config.toml
d_model = 160
norm_place = "pre"
tie_embeddings = false
lr = 0.00991
warmup_steps = 200
final_lr_fraction = 0.05
Each number is 500 + 25 x the weight over its row's rms, rounded and kept within 0 to 999. Layers, rows and columns count from 0. Numbers have three digits each. The size before them is the row's rms in percent of the matrix's.

# q: layer 5 attention query, 256x160, rms 0.18, rows 154-164, columns 0-159
# k: layer 5 attention key, 256x160, rms 0.164, rows 154-163, columns 0-159
# v: layer 5 attention value, 256x160, rms 0.199, rows 128-159, columns 0-159
# o: layer 5 attention output (transposed), 256x160, rms 0.128, rows 128-159, columns 0-159
q154 092:481484514504529508525503482470497549483482528492482524494516485495515495501513502503538488482463469515472518508516481447545513486439489505509558516492474499532507511486524513499501476546504480517481508507467486528542553483500510501494528491484482502504505491551435536475478517490518500480529511478524506514509512485457493508516529507496466476513544507485517489518535488458545518521508515521479546518520501521516484551474508504498487455515491513473490510469430469455440529513439517
k154 086:502490486471533491474486506477516526499504481446552545491542489475471462492460539474549523448496513540486492479528491489491469477534511521502509513487496492512512461508517514528482502532466478471467507505503525508500490497505533490546493457507519548464502507509549542498499480478489482517500497496496449490482498528513514489565511488549506477566517497511520471485526513512495470504510517505458485478519495520522535509539520490480488473502560521477504477530474510470537447485507473
q155 074:457450499503509508463493478465510506466522465505489509523500506463502509509485499506514499510492504539508542476474495530483489567517420520498501503486510510568561473467482498504554514535505488539509482484502488538487482496515499538490521543472487559492490536510500506479472524473494506538499496483490501518486489513543522503501510511459487465504541481502480515478507502445549516523505544481507491493490475518518491534489507437512463465516521486512499512510534503492479512459457487
k155 069:545495527501505474528467475504542528531486477550519526508497488472517521482536513430503483490486490522500502498471492511500468490510517461465492494466453543540482497496488460526489488488455487483537499521509495525435492494484468483552493499532445446534515544500528518492524504524497510517449477492476496481483485493488503504517478496463473503473490526498512502544513511513486534531526458530502485543497477479511521502484455464497499521502524499529503505487443526505514513491560502
q156 070:468522495521508478474545501479531489508461512489513491499498537473489535510531503503517540536535512537507494473495460486521482465484519501492459509515516509481515478538488524512506500499482530515525530478491556466473488465508463513503490513529474504513497484460450494513534540513494488506510510496502496485480522544513467538483535488521550491472571505482500556483438486496467485487463505462466474514491493446481508488542489555479521473500481507447503495482544490513529516477491493
k156 071:465498524537457522522458530461492528490478452480524508490466476490513523492472473500459499514513459464517527472474545505499499484502496487501471515520524509499505512498521503519444482515533502512497467492479530465541517488458518525522496511474545487496499524482454497541529483519507514480528513487490527530449494516490520516533441485556549505472535500451492485482513469483537494482516456528509514463501480520490491541470506467509491480466510506498516498531527519521534501529472550
q157 060:507456489540526496504545475501482517520544533494540512509495499512496516528503487506490523514496569510528495515525475491489476464523490484496479502447501504455463498498495455508504431487488522495549515497476495509479491492521504445522473499538520459507473493488490485530511481490479514484533533497513512489516459546507517508466481502545495555457508532488553510528463517513512484493430482497466468487469514472494448514490481527493510517477523517503548494499477470473483465504522495
k157 057:462544527514473507470504524501468478485489512454512509454494469512507521523474504506476497484486494452516467515501538518499491544427516508486495579484475484467511505474475482491471461497568470477538491537499510509534497483509480497507468526471517476525494510478476496506468526509511494482510506485495458476516488480533494509502546515546546519491476518497507484451489463515488464497529476538482514499525527467498508508499524506501501546464446513496524484538508481498524471515454482
q158 087:470484515544516501463464495507488549510512510499474512476525513463522560503476535499508528500509507508490527540513497471526471507484508497545540495551489482489497504456536491505469525545482500499533501492504466514475499518506490440493483502508493443541505426505472500499469490495491515491496499473510510485498493520513489491482555476509453502527523538506538485469543463516522482486472546499472538516474561517488528522520470491426489487498510502492502504491530487478463519502490490
k158 094:539447485451484499527521529511515523511430533511527542436498468495496510510449508483477489496481518485506488505511518450491500495467491511465531524509514504497502478496528487494471491493488502494484542539489510478540511484493539477498505487472491500474487500510522506504480531546473492522502468507500495477494457517508552494501491511511511497550498510538540528505495503525476440478524533504542478528526490512541485546522521528486498475501492443477491448514520479561530472509500534
q159 080:493467531526479483488504502500509458490511488488507481513495520452491532520495498524473520494519545491504518523451499514460488507546513476516453483508534496490562462509461502522545557455477533505509501494508499474446448535484503486492489541530510513508504519471514473497507476526485497515500478499508520485456524504524502517481502524466535512476534518501475516473453502513487468488502493525515531503467508487452469484523481451467491500494494499490512510547574519543497487482523442
k159 083:516473572526509507528506462523526498508515488561510485471466519521539531492523479511449501530486498507513490509475498518474483504477464483483489458503511480505507519511503467483474512466502517510511468506486477505497521461483456519492523507500523462552497570509481488456509531537492505496496531487480541530502492507466467463466520497482503514476528510475497541525474498493512502505517475560523527543490456464498501505481483516484482520462486491497471513495528500502488585537461494
v128 103:491464476412519515487518513487492532495472498503506510468512457499510476504497496509513506450501517525507507507571525473537485489484532475529482554453466490513477512505470554453480474504470512482511519545508462505452483472538511506477506517482517525519498492463517528490478485531507509482532509489543506466530497473486539517516532527494462503545510519462503513485554512478471477501489508514490527499517530511455560512493503520544498498502456504511509476509474464491496499489490500
o128 103:457503511503531453484453505493509486521488504506478457504500547503462503454536499476534523510523486515472497489490457513521483511473469541475497489466511452516494501538536503522504531453521459490538530481466526512501517499494485530501514474476441501470548550453479493499550477455501483503506465537516514510487464559521477490478513459504533505486507477511507488523495487485505514502549484514554498510533501521530469493493506533466501485543477502509498544484473509515518497505510516
v129 111:493462455510548504466500504512524515535523543499488451518521491481477493482535488524479503548475537509514481470515511503497456495455509481484485510490470532558516470505550507520500516478487491461513474493479529504500502516490447535499488537512511511510541490495503525524503504491502526498500513502469471524534458538534494516479491505515489516484473474467523495432518517525519536471516471469470510477469534467502478455435464495476502516487502447499526508477512543523478514519528490
o129 122:479533490505471537474481473453484556451522505495498514513523495501549483485455529519500489464499476494474470538490479509480508493501511514520506494503531465494495553513487501502471460531490525536508507474491520475514524484503531511515461453491525525483456462488497454503481449483476502494520499516508551508498509482521525496474510545468466447516520503522503526521486471509512447541465515548492479476531494523524537518517535533566506487516483519498468499507534481478524474492494486
v130 085:546538533462505487456459516504481492460515475511501487538546510512473532499540483513477506489510483553520493509528538501502507507515470516506498521491470496536506463541545496489491464495512478485515503511533544498515532512513518446478546484499518456533531478472459485508474510538479477494502490485483484464564530492542484520467528498495476490516562475486509529544527469469478483502491500507490516494496496470477480525455459503483496522490493502471485545535477510483487474468513518
o130 099:496495501491538507490505510490486501503457491522487494491482517498486502519500487474567492521502510514469555494483467499496442466488505532513440506539539503480507519511498470537485515488468510479541543537480515475508463459482505506482489536474466488504582530453490484489519464486517521475513517536521514516508510479485551479515497528476485499535484516468509483462531489494521564532520490467519480478517499553485544470476498476512511452526460474511497504505494490521513512487469489
v131 119:493510559532517486505475486485520465512501505553523499455509550509485529530460466512492474546461496520515500507514485535508502514468538504547504490485510464469490493524516514460497521519453522451508493450471492537487525511462482495463488502490436516505481522516467476504477512460510530515475492476491509475500482497521493497523527499494501527461540513441492505494482512510513522519508514560489510508478499479535507513492457507488462551532484486495455501487515513477481510474481440
o131 122:511511468484450525502510503510527548486478450501489504533488495531470462498509519498522512475541459496498489502517514464523494533487509498509480518495479486459495497486501524517501465493535482525458467502491507468513542530506528576537485510491528490493496513512512472522500499554510492523501513497503511520457468491475527480477453476545489505509469475531479476533480521526506523524482455448515475532469513530484533467519543478524498456485483491463501459461490541529504530502482546
v132 104:526497514509488446530515539528504496570489529478478468484464565481517525470472509500564534478475438491491518487498510474509508481536484496463505496514511508479472530497471510536502443489491533516507495484507502551491522503465513508485501507525520470491476444558492493505489486485506508517504500530503477490527500494491487537504523506483518480553501485499504459489502501514507505510506495522494479476520532480529502507495528527483493496567492509454482494505466545476484500434507446
o132 116:502517451480497472481484487485475489477538481489562503505518499510472515521471513528436497506503505487490503519514509524506501523483515498472513487479494510491527473463495489538532539488508450539493475479569504444511469530504493482511502520497526503499500536526475477474494519426483503529516519481472567487501523486549471493481495515502550468459534523524464507492471451540485504487503513476471520571506498492508487489508508472508507509494498495527493496507524476518510497537446529
v133 106:460535522498504546517509489472509470523478507514470498498490555516532533474506499427463496477491494500524506530466501482497497481453475513476518514490488481522492541472542495501486477479476513500519505509476481501510462442541507490506512520474531510487528507450561497516516506524509489455500507527504513561494530508493476473499505493506500520515525487488490517466474510449465550520524535516483483463488491512477477499493472484566477467492500478528495473559519499548487500534524516
o133 118:475486476498527488499500510497517506439539492497503497473494494491509514509486493543523501526477479531513495459552511498515448534504546521482501498501538499483520496491480475483442489540484502487485515473489513528448510520471497487509529457529504502468494532493476506468532518517535505515481462488488495489473489521481513515494497509483540466560532521491540438499497503457544435449484463500489474472553484494502494506531522501481518522521503541455508532489500535487547514492528501
v134 092:510459472479451495517479539479490489503495546489486481476506541504566511523495489471453513524499501497507458461456518547543514537499493495503523504546497460513497505551482501497514480503549489496545510508486481523463520495461498501466502531506521483504495548530471452503532482478536518501522485490472509468532546507494460538549476524448519478501514480490524515500503489489520503518463509487536507478504474531494459501529493448482520509530510513518471528515497525479496502456516489
o134 103:524515497512451458514464478526495484510558521465506517490492499550455469477550497504550488499526470455492518480519457478498446482519472496525469499536464529517521517462464508481480510517513539507460493515466504482559490534477475514488501511474519485504486498513527504519485511498490500489538509515554496522529470514521479506490457474535533511498494528519452487487488473525513525491484520492467530498509522495520558445497490475497527502472491542490514503478505512514520474522449502
v135 111:503452515543477507477501503473476457493500525478518479546490452481496510528524539495505512536515529493498492515513548500452532504505545466508504466532513472519447536496461473510532500487519478491513460475483475500543474503457442488518482521537497452484486494531473500472520487485536504507498512474486513532490500556485525501507462496458537499517521511512555532504467491477503559502489478489511514464514528490506482517509474522499496515501490548484501551539489477528521487490488477
o135 118:517547511475477485505472508499510512539465492496478506474483528547484502486502486515549471498483468464488451509482465472457514512519493508524514527521478543468563452521517507498484494475489480481506524495488507507508518552504528499495477472521497488512463522470532510538478508488459530578527492516515522443512495449535484503533533532492535530524475515513498498491526531518489459482495530497506475520472503446512499462492461479524500489473512484448496482505524514497529473495510519
v136 101:481437494527441460529500483491495474508443505513523507532495524528542504493480532518474543448527507479527535519509504518457528532487477531498498532547503499483512502471523507459524513494526488524514541521531503491484532497486512490546473507544478494519502541518526486486486503510500509479489516492563508487436474518452455506538486506466488471496486501540513502480498541486458483493499512494526518493501539523509487529484518496503540484495499509530537471485542524503506525488455490
o136 107:520507504481547463525468494542471511458530515513467514468456472501484466511504495511511476550470511505543517494479527499520495438502456494483537485480472497503530514481483469520500461508519527494459451490441491508507516539518489503536528483482547544508495508484521513557498525554496503493511485511451491514516494456490509534533522503521522514446514512485493500535491524522536501527490501542505496499490458493521462495477470487471446503471527484504496533518489490485471486528501504
v137 094:493497485534524492509502525545469521475510508474479468499511468507486466514551491483471482518525498473507472470462539512503475519506509506467476523467512538507495511530498497536468468521494474494503527583499488491528489515533491501483510542523501448505526564517510553514497481537457463510497448450506497533517475536526503483530495512535451464528478487502516514504514489490504485443525497492520480511518485533531491469489508452475507456457503474493501487492493491537494500503524500
o137 098:471465526469522465495510495542516510490502489466519499495480462529532518558486489507496466478494509493489501537507467469490508460499497495513463463523526492543483492532471479502506530487476493507489484467512495490482485451498502499518485501454448509513530454504508497533471491452452509507499509516492511515513458478532481492505496520465560512524518535458527491445508512518529471524521543488533503489537544480518485545461492516505515527570479517544518536484529474511500504495474495
v138 092:490516503481505541468511492509494508490536469446499471517530510509532429534516524499493539487495519528484526517568470494519481474473466494506484480461478480565454512501466500472513512527490474477498495500501500525489478533507481491523494484507528533527488514486522522519539504470470517492521473481489457499532522500492492449502479468517523544493518500488507488460500508521483519469518496523482500481544481460518508473524517488486476457465532501520507522459419495501498477469538467
o138 101:504505519526478542480514532454493484533507519457508515511527540488482524503517524462519523498487480508516471525476520461524484475526506505511498495481520516497491449529495497519502519510477527466520501472483479446500473466520480506467547498504453474490476480487482488541481499477495523533527483518553505514507520532523508505439490490482471451524445490529511450508506501492515480477464492559496515511488493540472481526498499545435533534532480459510483507515497522489497534491541517
v139 112:510510458460481495514491516487505476487499466491471441425495568507536519511495507532462494493492501475526472480513495529544494523527516494526507527470514483517498513495502485501522472512450479478506503533528518480499514492546539513517507448491509457496474505499537494496529489520510498533535526474472490453483492490486499499481488516531474483507504498480472504453494504510505499487506510506470477528484547474503547480509579547524479474505498435500499472500504528496470533528459528
o139 108:499513484494532460491532495525512497518532505512495541547509510457443472498481504481546492485512476570508533501538503531510506516487474489502497504464532479485504486461495524512489498516543524506476470460533504538464513485488473513495480497490517534484539462458491492508465539476488504459461467424506497519522536524524495490469560458524456521508525499491508487466520493529497523497508493510508467510509523505431471517461528503495517496505527513518521492481515472477509524495503477
v140 096:469522529507516531511501458515483508472493482499561510574467526486483450488492475478506529471520496512470487463531471528491520483475518504447470531458552536515529519489496447521515468516508488465517499492507497484552476514491509506507481451532464540514484500507538462474513530459484495502532492455485490475492541524508525481494499482488479505457500503482467524505459522506496525530467460511491533514504511477522500511498499484508497525464503508549547475528497469506469498516503496
o140 108:541469464460515550510500508468508534502501532513490492506492522532508554525472482473521503535509484500477492489525483481493448489484513469522519452495507502500515507547485487484529479470508542517502501500473484484486521487492469558509477504531500524483508487513467543488464523510521490504493528483515538501498504501442493506511536480509518558525470463518521516471538515503521474526489495509532449512506479522497502513506508513475485484501471476465413569454473512454496500486476513
v141 097:510500503477471515515484519486480509491482505515531507500476495503475513522496528477517505473481503482502541497507479530508468501465498566487505533489506498483492433489457463476517475497540499479504498506538522511499529479493545514476491502555519496507492533467479516495507481501476463502474495515524519501498545542521488503500483484433520529482531510486533513497470470423465539525454471449507492505497510471468467505484497521528553529498490577526493538537502478491487502460508506
o141 109:544509527461510429459485497467469481485558448537513491478507525478506523450535504523534485531465487509460499489509526481492490491491493461499497495521471530490518525512514490511467536499456485521498494488481493517478527492488504508529523512520481499502509492475518480474467479515509512514500512510486443470502505508510505518509498518514557498475474532504499563505539559504532514494544541524506514486513465525507545480507489480533460475445523470483463516472518511495508453520493475
v142 106:541482494454525496476529504527528499516503476518481501544493499480510495531526466518513522534525455494499505480535511482482507513519509487508469468526502482485462452472518531468513500454515548467520467486497504488465500500473549491536514525443517505455486460497539497493502461569522528502468503524509500464508470476533509541438511519518455474495511464474496501525482507495512488449499517505495527533522472479493466489506506487502485478528473506538476494518503504526462515481548523
o142 111:422479506541497517490538477454433500503513510480490500530497472529501516494493511499453478498463562510514520512481500513514518546473524491474510508500561497497514510509514506493433512510513484486548525478502511486512461504488463487441502513528457457525501509491473490520484500520485487512524514503458493484502551523491522468543482474507497495501489533518493506559511504496533511524501475488510466517470525508510514494492485518531540507481511528464547461504486471486520474445484504
v143 105:498494459475477516497486506499524495508536473479491532495525584514492489506478444518564477510543483471497488497502511477454545539516487486522502448495496510477488482476503497566536483512495490474481525513501499548454500502477479483509523481481541486500519523536543479483478521455470496521504541509529459462519522485502492495487520491467531511484506511530500511515469456497504514488500512511503490489520510545505461533552499525490481510476472508494474501498484511504571486478544504
o143 113:520499490506510516530490585519452492512489509521502535515488504547499539479534512505463488500500485510502494496489470525496467488525542517481494535493502484488469472547461509488508531449527511511498480522476457470542461538522545533463479512538461476476500480517522514496504513478498519460506492495497504518477480457486530485489474507515500502542512546475528501486528504502485502490459490449502535533476521498480495493472496438480546479486477489525522480499551491490478475551475481
v144 095:507460492511493482525517515513496501505469480515491511513556508529486507497443519505487469526521533469513445495486490490454493494551455519517483514484524479462518479518491523503489482508453526539506492506489485511568509475545502460523491492506494463503478483467511480465500515503477467513480487513496544490508508522487492534521566494576504501520517491512503492503533481516490458483462482504487471523470503484525539473538455499540460489488562520461530495523494512473526516498515495
o144 103:490479503505510491490463495525493484542471500503516487484460511463519466483511472494499481484479488524488497494484532531497512492474534528551492514475461529525484524479488532516479520505490462487549451486553529524522477507549509476516493489513519477498445525518531521508500528504475483504462522494493525504537508520485508487454457507502493566496504521402485491495482494499474498506528497490519467485503506496490492513467537522504476543534515460520533516453491513520481511566469495
v145 097:524516528489502505499487538498477472504523511529510480515481572492511486468518471514495516478472501530470537513526478481536506492496486527474477502533524513506469465475511444445462500467510475509512439480566505490513490504479502522537521467521555537510515482502467476514517483476511483518496516495503528458538524469500469484499485476515504474525559491473448493455452497465503510511490479492493504491481469481498524512490532506471517512519499528510455487520471468461517512478515543
o145 106:493496469484490522456523493481503503498489477537509495524550497472501534505484538493509511541523503517483498454489544502480453540534460509513494460495515512487536482505475490529505525454523511510499543505486522501510473486496459460464486569491446487484453483494513514473465544511509543478495520484473441532497525528488504512513497524507498472504486497557513497525569492487520509487531481472498472508508466510436533479517466513516498499469516506493492512483456498530514536502490493
v146 096:506512513485519505492484490519534541564474486512515515507497495497506516492468508468482508537475472503461517498458468485481509500459440531471493469493537507543507525472532488485522454491486529487516497547485526541530504487518518470537499474515453482466507473532524513502531524466512495521501477534462513514450519508484473436481507491468537487520514455509518485480516494503485452535490529511477548498511490487542505537516510499493492518512555497517520469554499534500498480526515517
o146 109:498464470509500559488496484479492511429515493517495493509457511507505467509517423500483469494515480472511478477514476502517501510512556466554543498470504503475556505536473488502496530513473465505491494527504469480474488491487501461516488499558545522473497517514475493470490493469524552517484542465513510526564500518515517537508480521542514474525516511483515527484502483500503503473511463505453500531482499537498521465493518547469471477499482497487500536489517493475509525477512516
v147 111:517495520497471493476467487440473469508522489538467505519507459537551527520496510530451478522493513511522499506504491472523498504528528444515506503496532485505539512502513495486516471481484472533540478472495474500506544509538511488485516503522513466481511492445509497533485480532510557483573529484478510487498525456493533528545493478522489482494508528459520534527519477505528474508537504491496528498461502501489520529438479479487510504518453449481502470518504524481534479519506479
o147 115:472494488518495510550514511512520489515526544470499504480505528495496507487506474485519538527513517485477542460499497522490477529519486557476503534520461475507483476503525504501506498499509571475482504483496501519466492505494508506474470493477526541471513533474479521452506522465498495533506453507505497489498497511533482521483498497442454545503511465501472459485472527505515524539439471464532521487476458509518566448554504508515479483488507517517548480503514478516483514495456479
v148 101:494563540502505482497523476460502515508494471483479473503518525537505484542462536525439430528534477510505499511502532512503484523548550484481492505458461506515517500508507505524509530514553518489518489525457469469496505504498510482500509501430499505497493503474491522520507497509507501503508469540475512546494476475509540466456478489493516496518471547496550476533468473489463471430528507506558505491486468494466465498484507492504500500494519481525487513476510492493467493503519495
o148 109:509471493488474466506524534508525461555531511495509520474491482475527504511513481477505565516463490491528501510495453514533471509491523547502514500490563474515466475472468525492480482498468518468477506476521491530475462524476482540478556500503493488549497504527511505506500445516478486508531498483532483512486471489527493524538506508456471488471488500507432502466488524480493509496487522501461526497494498495518519521558512507513520515529454523488543439485533496522498489461506493
v149 101:553577468496533479532512503543478465538511519488481491489474465505514496493533481464509500515503493523515494512479523491532504483497516496482481530430492532485497510514523544486489468469525506479568481482530501496471490486503505507466549488485542499466501490544493473524469480494531470462468514553498539476515489454540486518498539497523462491477465477505484499517519518522509520449481495501515520475495498521505485522479477477521555524512516488531528489495519486478472532474509518
o149 111:474483498519498464515512488457520519493521536497492514454527498510513549495477502529469547485480484488462554473507463490545501482504483471450501486498500475519504542485486505536530550498503498538489482470515501494548477516509478471520447515457465511532509538485496488486516476515500531492513506517471492510516502504420484486509498502493487432519526501513494510531533526490503491527533511486479503497486480477512511484518540560550482457506440519465490534500482509490499512477531490
v150 103:515476463473506539521520481491506518534484567443523501566507475532497525514482544472495468508576451494490455465512475518484510492450485496499508475520511507508508494492482509519539533478523469510548509489449521496514501516479501500509490501496530522511501479452498470482535499508470484495486473565485459482510492500483501474468508510463538517511476475543500494485492506495501528521448508478522518483494494479495434469536514509512502498475521487537516495523533531499495490512524511
o150 105:490500526496485517475482484476500492509522518473461511460486499518498505485492530520557484511443497501497486483479450488476478530464533468535504511496497524518457546501481516492474513522518542506520499543489484501539496553495500496497515481529516495505470521501475496489483485506518480481533523483510515534480505517529512532509499477511509517481466525485465515506472524530474451465522443554431488527513505510575517508546479460526500535486482510469482514529476489458528457487487515
v151 117:493461488517528497510536556482502498485460556484559503460474463511523530518502494491486482528495513491523525505549513506512472501472560515483476531553503516470479472494498503504531472502503476461490501554500434510500490487528522461499501500508496492484484523470519543525487509507481498467521498497547530495486526534491543516504507524476480498504448524483523498480457521444486494503474529504506475525493512470456538498475475510510517527515456520529467510503490479466460514462505486
o151 125:493526540476489440511510472481520491546554468502468505510493535495470502442499478498498506489513504480496434499516449468501507503477504473515514509486502419495553502539522487502454498495519500505495492477488561525488523495497489514513548479492480492520503457441513473480509499478498468535517526494496444479489485488494477508498491506467540531488517506478514563534512529494529505487525479500495514486497519551529480494511534493525525485533489502499496516503496526492508494554467526
v152 096:461539508512502488490497523518488472486488531509456485493521461489523471500511471492450523518464467467526495487490481524517499505486530499494525526492501510463472481523480473489491511473501488494500516524555521509479505493492534475460500546530523449486521554456504539558473463468480516478490506503528488534513496513546504469562516501506429535456517527495495519480523545504514528482505485528514502504472505488483517542460459487494533484517476547518469481525485497517494522489519472
o152 101:492495502478501453481507491485510495473502459519520535466502508517558531449514544495525482488520521503522544484501515425507461473522502512469460508515476484559519472506521476510468477555526495522476503461483496480513530482528496479525504513490483528528494485489500445491495498525466498534512512517461518477461501472487448493507432502491544467543469483525534510486521511492527513548488526490492534502521457513528533495522513528506528463497497485533494518498493498470483499504507501
v153 105:523492509488488492502506492488501517505505507525460532521477494452490522526483475477509543494498476472494505426446483476519499487518506481488468474499486510480482522482513483542498506507563553525500499481494510472468485485485522545549478525497519519494519531537487492536482483529498542488526495484482531487494504520485514572494486501508496496454512499465486482497503486497516539501510479467512511516472483541457466512491513449469526525534457511511495438530519475514426516511535490
o153 119:510466460500489493492495489526528494491533538481538487503518469523522499507477520534469465485552540493458511506535531572460501494508490507480525492510542479538517490488498497469485495481519496451507460485477486517527485485505501495458476509522468489506481502532493534502540513464480459527491478518456493474497500499510449472528502535490545514506506502587478511511463477510491455512470520487527496498498468488555576498518501508505471499477522525483498512504493522475491492468498501
v154 104:498473516462532533512460503481441513509504487496524504525532481503552514496496482501489528511498490552511487511505459475499500600483474477494503523560513486506486532510485470491508482526498473512507523446528503481499562472479467517547454472533488489521487511535506465469484488489494511503492502469482502495457504474484497496512437467469543486519546496474525545508459478519502532510506477489498470507495481508501508539483530476503485545505477512511519510505536476511511498491472509
o154 121:561494466498447524529460504532558522471498483533498478486455527532441531533534496499555468509508492495471546497531492563471509493544543484498528536476465525503496496498510483493490500462491496497476463482458501499465470507485515504470510491515505518502502502464469537535483521514489519526511498488497514481483531509502503513524513511537506522496445490479492484492509527498521464486510488478520502515517464478489521473542448463497459470488492505490465518521492555504519503470512498
v155 112:475484500458453521508505453521522458509521481477505494506505517498508514468489517495495483464468554480484531492505454539495512478433469489502471498551499482506509472507527477475532518517444486499529490507494507485518480501562477530468538519518496545503530516457526488496494452494493494495515478497519481454528512495513504498525477467476512534485472477489522541498500513450500508503488470485532470564541478509515495482494512497529541471499491506521488484487534510574487510470525495
o155 119:479527502471492508510540452428478541468557510492497516527530522485477537535548496486504481529488478511522495521491545487493509527534462484475529517514505504516505518502539488508504487542511501518506541512456458473492538494485502537514474482502477479486465481486510513475490505499517498484509541502492484536499505506471522526456480460493477506528505534509523461518474542508522492514469499487511479458514469494458487533504455486515494547512473485471498567501458485459490480520470466
v156 105:509527545505480485467463547501555504497496516546488525497479567527526523460494492514525508540492481515514545510502485459514445515543496502530459504496493468466495465480486460507500476501504510510483471502532508510475533533500505478498498495502493467457474529469505418485520508481507523495469460483472477477484519485501513518456538506496536514496573499508510512512479493494530544465504517498455506487493525505496482499482519517518484489478499508492443511547522518521512482529480499
o156 121:497522461466511545494490526545428473476504505470526505498512461486493511480505487522483461474478517526515504455527548542497535465487507527463501532519464462469518514459525511474468566497499514505457483469532527489514465485502539473499512533505524469470496466489475514440514505525486515493505504517495533451526495481493527534532482524517497469518486511485512536479528482504491476500499497478513480511490513498473517497540518462496487505542514497531571473494504508491513523526494491
v157 105:475485526491459478537484533509489462504472522551532522488502498446477523480499473458508496495483520507471516521516520471488484475503467494508525501509483480508513481515498485462489519518507519520507490517464481507458471483499490478519472514511455527549523489540461503538477518524538491518485494548497538515519483538487509499571477518464526505521539491514499526495540507503458478531487479500527491474465507454488489533517478473505553515540507545490510501533467488444455533514513474
o157 117:543539492503480493491492486523521538492482501495498525467512519527537452505501516537521518520535480535504502474498516514522499469521492502509493469521481529478529508470506460524504478457483452470482516510483521493517511478521503482522555497507551479481443517489547493519539510494522497519509516520468512525502462481523461483448482520463519500454476502504480512532483520484489517459521510485533521512522492559514480453453484464478490476494521499479477524445458513494525462486516552
v158 100:514494542495526520542521515478515530512496506525482484469516496538536468560511507516488477495472477501520507512477506491526537506516555516537515466500497496479517491543491482484468518518445460465469535489490502536562499503461496462521486480460478490515454502528464495511520491496454585512525489428494515481537508489492516512509482532513468485527485522463531459479500466513532492498518522484514511491502512495478519512470492492477443481489508493492470508518480507478476498480495480
o158 108:499481457509478493466501540515521492500485465434545497533518480472464469487503504496533521516515505521503476503493475484481480498476481501499510536473536465510483501439483501506516512480485539440499508498580518444453526490538525532481484531492477506517534499538505485528470521499473474534505520471510481522468475490557496514495498477523514511474482466509505487502498521495495522513478496491531473512522504489517535470530526450465514512512473508545525480487542478521541515501476530
v159 099:474497499538472493481517504488490467531560491518485499526531542491522494462482516534504521518515499507472459495508487499499532495486548518489462510482511486488494481517529491495502513479521509499543466496525477491526461478500528515522506481446487531510458512501481496538539463508501490495533472487412488526504535518523497491508480504504489483499479473463487491504516473521542503520467485484510490527487502477514438519538565497473475469491510464489488446538498541449462541493509530
o159 116:490511515502502507525553518493532481498495521453509520494503483491520485519488516508527521500501537516497514461503513487467453483535461525496489495424530505468513499478485512497523504526533508525494478490478529527496501491482463517450484559534514481495480507506464501458463527484509431512522489487530516504498478517505496511481523525503490525485516507579491484482508511557492486489501528505507446516494515505416549498531484558511513511505505491502506476466471470469507480467487483
q160 028:534535500481526555511484517523515495458540512495494508457546491499491453497495499464516489473462508493501493491526509519519541508501495539477503503471554558478511471489522511525473488494506483455480482477490502494493496509484547493493548482524585510514506541481511483529497522482518497493474476537470504491470520540451512457448470502500494468515481529528470490490497477464484458498502486512466506510488454502486501520530462479535483480522477502476525501508458498489494527468509550
k160 026:502492503485444487468496493495492478530477457515505522482482483531530509571471513529537528530496468543502519485503509508512471462522544533519476500528530514474483513497498537519501472495456484508531553503504485477509487543480482487486502551490470515486512507535499538470461444542505520502512472461524511464486532483485475487532501501512497523489494502526491535468514543516496543506520505506513487467518483538511514468472513484544466479464476469493546484519513543486552518497485494
q161 027:515549546449479531503453526527468476525446483500523517516504499507500542477474491514521542481510462484507497500504481468516493505475471509456560492504511495469504493466510510516488507507523508493511485551526520493530521515500516493533553550508514495469475503541457475477506489482499472489570544483523495496502475487476491463499476491503555546474509492492523462529442478496488487479464499512471511505501541499508497499505496508464491510484484469474486543491467466499528503474474541
k161 030:503499467471500479494524530557485542525523490455504494461507528533520499529511440484478536514496495513511494533515451500485518520484497502467534524501500503477515514517528517506520516496481502498517486504504502529495526479489517505517544495478478537461473512496445547459499510528429517497501477517521564464500535486458479567504484461494458491502496522480480496538450524510521466493504553511489475519464503511488502517487464472486498560494496476469510489496505530493487525512495474
q162 092:501486485508488524501550515508517532487511466530450544499491536485473510472478496513507529479530483504472450524514431488503518497495543499533489529506469493523486504512515509470514477493465513463481483473515521499458551536477442493504522469482500554488503509495494497518542515501561491533485551539478480526485488510535521533539462521457461467545479539477488516518460513492486470499496463483481486482473511473495499503524492502535500469501490509494455474489525499518485504536503508
k162 052:487455537502519541459510466497482563499517500520493482519492463486526460513531500523530487511511503472491528491503498468511533517496502498520500489543502478485506513488522485498477513476480520492499484503503495454518486499501497503506486492524542497493536475484490481551509458442497525508496524533493509538500482506517517501513512537489562491501465459451504532506496497507540449562547490518470473442491417470473513435509512516509495477485506501488472479472489518523525512505467503
q163 103:515520491491455580544519475520495455502501469501502508514512526509548453519512469511488469485505461478494467484507494498461482541499505512513463489518529510517471520461502534472505496506469467526522510512544531468531521514501514465539519516471521475481489465522529475530485519498510500505484549499503503496517489438481482505522473479472535540484491475496511517450462514524483468464488515501481525474500496526540502530505533459520504482485489504514474448562540509481510505510483500
k163 070:517520470476474499514479561529516460482496514482539525462511522509497520464477523506457512468492491526511473498516496532511494479514485493498471548464452512500449494524503522512476476535505491493474516478524492530510492537501491509485497511507486473516510504482518506494524601522485458488503532489482515459508461542525541542486462478484497494518481522511523492505499487528465513482446550496502498511478506535484504556489501491474495499529474492506519466510513467465480482564475526
q164 112:463545498475479535501531533509495536539469455521503537517508488526492505519506501537515470457513461490489450510506492482440494523473495505528451489530481514490499525523519522446458492508487490510493476510554538485486512522493477539520513497491484451478478506487524496543524510476536528502473533477505512515525482479548506498534494513507515515512483496512507489482465483502484473526497494526504486498528500521517475505489484444546495471526504493534469453545517562444493507530485508